python train.py --num_hidden_layers=13 --hidden_size=96 --num_key_value_heads=1 --norm_eps=1e-06 --rope_fraction=1.0 --attn_scale=0.177 --parallel_block=true --init_std_o=0.0 --init_std_up=0.0819 --optimizer="adamw" --beta1=0.9 --schedule="wsd" --decay_shape="pow" --final_lr_fraction=0.0 --max_steps=6348
Each number is 200 + 20 x the weight over the matrix's rms, rounded and kept within 0 to 999. Layers, rows and columns count from 0.

# down: layer 9 MLP down (transposed), 384x96, rms 0.135, rows 253-266, columns 48-95
# up: layer 9 MLP up, 384x96, rms 0.156, rows 254-267, columns 48-95
down253,208,180,209,217,241,173,205,226,198,213,201,188,194,206,177,197,224,215,202,197,137,200,197,181,188,199,231,228,232,218,219,212,213,187,209,214,191,193,202,214,204,199,221,211,181,202,179,171
up254,197,183,157,193,221,208,187,205,231,188,155,194,209,245,203,206,218,202,199,203,207,196,168,186,188,183,158,177,238,228,190,199,196,213,208,212,186,205,190,201,175,219,208,239,230,215,200,187
down254,197,217,204,211,181,210,206,207,168,207,239,206,205,178,213,179,182,206,189,199,220,191,240,210,156,204,193,176,209,202,186,219,194,171,200,199,204,178,200,191,221,195,225,155,182,214,234,210
up255,188,219,212,204,217,193,201,169,207,214,193,212,226,245,249,186,217,199,169,210,240,196,205,190,171,168,200,212,203,205,203,194,193,249,193,234,213,194,205,232,182,197,181,187,203,195,170,220
down255,202,219,185,206,209,190,212,230,179,210,183,193,206,184,155,208,185,219,208,192,162,178,198,185,229,203,192,188,220,166,197,216,185,152,169,179,196,248,224,159,190,210,208,172,175,200,194,193
up256,225,225,177,196,194,188,190,194,189,195,185,137,198,210,181,172,228,235,192,223,224,214,204,198,199,192,206,169,220,213,205,192,200,190,191,221,190,199,237,197,168,185,178,195,177,199,194,238
down256,203,221,169,205,216,220,150,211,212,198,248,167,164,165,200,190,218,199,182,208,219,194,230,231,198,159,193,170,190,230,206,180,196,159,204,180,183,220,215,212,195,188,191,163,193,148,159,228
up257,204,235,193,175,201,185,197,192,201,209,177,153,188,206,175,225,200,207,205,198,224,212,207,215,205,212,181,181,191,229,220,216,223,211,186,190,210,161,217,222,168,190,162,174,196,209,179,223
down257,209,160,201,187,213,175,166,232,190,218,228,222,190,204,216,207,188,188,193,182,171,186,164,195,192,176,221,197,185,191,195,214,192,187,210,185,175,235,180,229,204,197,206,221,200,155,214,196
up258,152,180,246,213,197,193,192,203,205,194,163,171,200,219,187,230,221,182,188,234,204,212,188,202,211,215,212,167,195,202,210,178,205,198,225,233,223,197,232,211,179,182,175,206,192,215,214,203
down258,213,221,210,205,177,215,198,186,188,167,161,203,193,219,222,192,199,206,189,206,251,210,203,192,234,191,188,176,187,191,194,209,247,171,198,212,197,164,226,194,208,214,195,206,157,188,226,150
up259,146,202,187,210,201,177,182,223,237,177,195,176,179,176,190,197,211,211,187,182,209,165,196,220,205,185,193,200,223,189,209,190,212,191,196,237,233,176,202,175,194,180,204,177,166,224,195,220
down259,206,224,202,189,196,207,224,193,177,203,204,200,215,172,202,208,202,191,193,203,153,229,209,234,181,160,201,210,203,199,196,192,182,184,204,228,216,211,197,207,179,210,170,179,229,231,214,200
up260,204,229,168,170,224,206,196,194,222,188,187,191,179,217,191,191,218,168,195,171,217,209,204,156,197,205,166,183,191,196,223,173,197,217,212,223,187,182,190,203,157,211,206,213,230,212,198,207
down260,188,202,203,217,212,194,205,218,187,190,196,218,203,199,207,231,198,200,177,155,213,173,198,163,189,196,191,200,179,208,183,236,214,167,197,198,164,144,229,188,217,198,179,174,196,180,237,188
up261,217,248,217,208,222,186,194,190,205,190,163,208,195,211,204,132,209,194,192,202,222,172,190,181,214,184,200,186,190,169,191,211,203,224,200,193,229,195,186,211,174,186,158,222,220,206,186,196
down261,163,209,200,213,217,185,231,197,199,199,210,221,208,185,214,218,158,197,195,210,148,235,212,212,217,214,191,200,230,195,192,228,174,186,204,205,215,211,213,162,209,211,177,186,145,203,195,174
up262,192,202,237,227,181,190,208,231,228,201,196,198,182,198,200,158,192,232,169,185,219,206,190,208,163,207,202,171,199,186,203,176,214,220,194,202,228,177,180,207,213,185,176,199,193,201,217,195
down262,212,239,237,198,196,201,184,219,236,208,201,211,196,149,203,233,179,213,239,171,206,210,183,207,197,175,202,169,193,144,203,201,194,226,172,197,239,201,160,200,216,229,157,186,190,206,186,218
up263,176,218,189,217,212,183,200,221,184,198,197,181,171,215,188,218,204,207,203,209,174,197,230,188,224,214,224,222,225,224,206,178,197,206,204,192,238,200,211,204,188,217,203,207,200,204,174,159
down263,206,184,189,197,193,215,181,206,176,207,184,193,207,177,222,191,213,219,203,188,263,178,207,207,196,213,186,201,180,181,228,186,212,206,189,219,201,188,188,204,223,181,208,200,167,174,230,208
up264,214,191,205,232,214,180,211,193,203,208,182,208,221,206,194,210,213,220,185,173,171,169,177,186,208,210,205,212,184,154,221,194,178,237,223,206,204,211,210,238,193,185,198,170,186,194,176,235
down264,203,213,198,216,127,215,186,212,210,199,238,205,203,204,206,195,164,184,184,200,194,230,205,189,203,171,217,212,212,237,166,211,200,180,184,191,239,203,192,182,204,188,187,208,183,200,247,197
up265,179,184,206,185,220,216,198,227,213,223,200,213,216,221,188,169,190,192,174,221,204,212,201,209,185,202,190,192,204,206,180,187,174,208,172,221,194,230,186,217,187,219,207,194,204,235,202,200
down265,200,159,211,181,198,207,194,203,209,184,202,208,239,166,219,185,164,212,213,189,190,204,196,208,202,165,198,205,199,223,209,185,232,187,198,181,229,158,201,189,216,192,214,193,172,206,210,203
up266,214,191,181,185,215,198,211,213,183,222,157,208,179,214,180,200,192,235,202,212,211,193,205,185,213,227,178,182,225,206,209,205,192,195,207,196,181,169,187,205,212,209,169,216,221,169,215,218
down266,180,191,232,206,185,174,191,216,196,171,244,212,179,191,205,196,197,201,186,193,228,215,213,216,215,169,209,241,195,178,185,194,183,204,184,179,241,231,209,196,182,210,200,188,181,209,210,191
up267,207,217,188,192,206,183,198,194,186,169,168,223,175,211,174,221,184,200,158,211,208,186,194,205,237,232,190,204,247,210,198,206,195,231,223,201,187,223,195,181,194,187,214,214,197,232,236,211